Weights of a small transformer language model.
Size: 14 layers, width 96, 3 heads of 32, MLP 192 SwiGLU, vocabulary 8192, 2.87M parameters.
Architecture: RMSNorm before each block, rotary positions, no biases in attention or MLP, untied embeddings.
Training: a variant of Adam for these matrices, 155M tokens.
Each number is 50 + 12 x the weight over its row's rms, rounded and kept within 0 to 99. Layers, rows and columns count from 0. The size before them is the row's rms in percent of the matrix's.

# layer 11 attention query, 96x96, rms 0.0931, rows 64-95, columns 48-95
070:48 68 53 59 38 53 64 48 51 42 42 62 58 61 61 45 61 44 63 60 52 44 57 55 46 55 70 45 54 51 52 38 45 35 55 38 46 49 27 51 60 73 54 79 44 64 57 73
056:54 63 30 48 57 32 39 43 58 53 46 47 50 51 66 49 53 22 50 34 48 60 35 47 43 38 40 49 52 60 42 44 45 49 27 69 46 53 47 59 55 28 40 26 63 66 52 44
072:41 31 64 56 35 36 43 33 45 60 46 42 45 45 31 36 35 49 30 53 69 56 67 66 51 63 32 52 43 21 61 39 70 48 52 31 56 54 55 10 63 43 33 58 51 54 66 40
091:43 34 58 47 51 13 47 39 48 71 49 36 53 76 41 44 54 62 50 55 55 47 42 45 42 55 44 68 45 58 48 47 58 59 54 66 79 40 59 28 50 53 38 44 61 55 56 31
084:44 34 56 56 61 19 52 41 47 66 48 57 51 75 22 46 51 64 54 56 52 63 43 43 41 40 46 64 44 50 57 53 56 56 47 55 74 49 49 29 41 56 31 42 58 69 64 32
092:38 31 58 44 61 64 30 37 50 56 59 40 52 53 35 50 69 60 58 70 46 47 38 36 50 35 42 53 63 51 46 56 56 53 47 59 75 56 40 42 49 53 37 58 67 43 64 34
080:55 53 35 62 48 54 40 54 55 68 46 42 42 49 48 52 50 44 41 71 59 64 46 44 63 50 54 59 48 65 44 22 32 73 67 62 58 45 55 60 62 31 66 46 41 18 61 35
109:33 33 67 52 44 44 41 40 60 53 49 46 56 52 52 33 43 54 41 65 58 48 58 45 39 48 38 56 40 53 59 58 63 51 50 53 67 56 29 36 55 66 35 54 76 59 70 40
094:36 22 54 45 51 35 39 32 46 55 67 56 68 56 35 39 48 70 59 61 49 45 39 46 42 50 42 57 53 44 49 46 37 42 37 65 78 49 30 53 53 62 19 49 50 42 61 46
087:44 53 53 35 33 42 53 61 61 65 44 56 44 61 88 62 56 61 46 61 48 36 56 49 44 66 43 41 50 73 52 35 59 28 41 45 41 49 36 56 52 63 60 70 39 18 53 53
153:46 60 34 54 58 66 37 50 65 42 66 36 44 39 54 67 63 36 64 36 36 51 37 66 61 58 66 52 44 55 43 27 37 52 56 63 29 61 40 64 60 44 87 53 36 29 44 59
094:34 37 63 43 58 49 48 51 46 38 53 66 58 67 58 51 43 49 75 48 61 54 48 39 46 50 38 53 59 45 52 70 72 49 49 46 60 55 42 31 60 56 41 53 72 77 67 44
098:68 55 46 31 49 53 47 39 61 48 43 12 28 61 59 49 66 43 30 71 56 39 36 56 59 30 46 53 62 47 60 73 74 37 55 34 54 40 67 37 22 42 54 62 63 37 46 65
092:50 55 56 33 31 53 54 28 62 26 53 41 40 42 72 52 44 43 50 71 58 41 46 47 46 23 38 31 54 50 59 85 49 41 42 44 36 46 45 48 37 63 42 40 37 35 52 90
087:62 55 49 35 40 57 82 36 27 32 60 68 61 35 61 48 54 46 51 53 68 64 71 49 45 39 46 47 51 58 54 33 24 50 46 60 44 56 58 65 52 49 41 47 22 40 34 60
086:57 55 57 42 42 50 59 46 59 52 44 48 66 42 65 53 32 45 79 50 53 51 50 61 44 78 36 42 35 51 47 49 71 38 47 56 50 46 49 31 47 66 51 68 37 51 39 78
070:61 48 50 47 67 42 66 38 47 54 52 50 45 51 46 37 36 57 43 57 73 65 54 63 52 46 29 78 54 29 58 53 59 48 53 41 68 41 59 34 76 15 41 16 38 56 61 44
073:36 67 44 50 27 66 46 58 48 51 55 56 59 50 52 67 57 41 66 45 28 61 37 42 60 47 58 32 51 49 36 53 31 15 45 56 31 64 40 67 41 55 64 70 57 50 42 57
082:36 29 54 53 54 45 26 47 48 68 48 39 56 65 61 45 57 54 51 56 71 48 61 48 37 49 45 65 46 65 39 43 54 53 54 57 69 47 50 12 47 44 44 53 45 46 64 35
066:63 59 34 38 46 75 53 62 44 48 46 67 48 55 66 59 64 35 65 50 48 62 38 32 55 40 58 45 58 74 31 40 28 59 65 75 64 69 54 65 54 47 53 34 48 39 46 50
086:56 62 31 40 50 82 41 47 54 53 38 41 36 40 61 59 64 37 58 65 52 52 47 38 58 42 59 39 61 72 32 51 37 57 63 64 44 69 48 62 60 41 64 55 34 27 47 52
083:52 55 32 59 66 60 36 49 58 61 55 47 47 45 56 56 56 39 44 61 47 56 37 54 63 57 55 48 47 70 42 27 46 52 64 66 50 58 55 65 73 20 65 51 46 27 53 49
105:56 74 26 44 53 64 53 65 54 34 59 51 50 41 69 71 37 36 51 45 54 39 54 54 62 54 59 46 55 61 53 49 43 49 55 60 32 59 53 58 54 31 77 46 40 52 47 65
075:47 52 43 56 60 53 35 68 59 52 59 32 44 57 58 48 43 38 49 61 57 55 41 47 61 45 54 64 37 52 53 39 39 64 54 65 65 50 41 64 57 32 76 47 67 33 75 34
077:54 45 32 45 57 50 40 49 55 58 53 42 45 53 40 45 52 51 27 71 60 46 39 54 72 50 48 53 54 48 58 39 42 59 47 64 64 48 61 66 60 22 55 43 64 23 75 52
092:44 38 35 62 59 58 32 57 58 39 55 44 40 50 61 29 52 35 42 56 74 65 48 50 55 53 66 37 51 32 55 82 42 49 38 49 29 67 48 29 56 37 69 30 48 53 63 32
064:48 48 72 72 44 34 37 61 53 51 61 66 61 60 51 55 52 62 41 52 61 46 60 33 32 35 48 59 49 54 41 63 56 37 53 36 53 54 43 40 34 53 26 45 69 53 36 41
072:51 69 49 51 33 40 55 58 51 69 50 55 46 73 49 48 48 39 65 63 46 42 43 32 48 41 68 52 39 48 53 69 54 39 59 40 52 51 48 46 35 64 57 46 80 34 71 38
087:55 41 65 36 52 38 56 27 53 28 57 47 62 52 53 44 53 52 49 53 57 35 49 51 45 52 09 34 63 38 40 39 62 39 50 40 51 45 42 61 63 41 51 54 63 73 71 62
085:74 34 45 45 30 31 57 48 39 51 65 43 42 43 77 44 41 36 37 76 56 48 57 29 55 36 37 44 46 62 43 48 60 59 40 51 57 43 56 49 50 67 42 43 38 28 63 55
092:46 55 60 54 67 54 41 74 41 48 35 42 68 63 22 53 60 45 57 59 37 60 22 41 53 72 58 47 58 57 50 47 58 56 45 46 65 61 62 62 30 64 57 60 69 62 51 54
087:35 56 33 57 34 61 60 57 62 45 44 49 48 50 54 49 33 53 53 77 57 27 58 39 41 58 57 54 41 61 32 59 52 51 18 44 50 50 39 60 46 69 56 45 35 40 38 59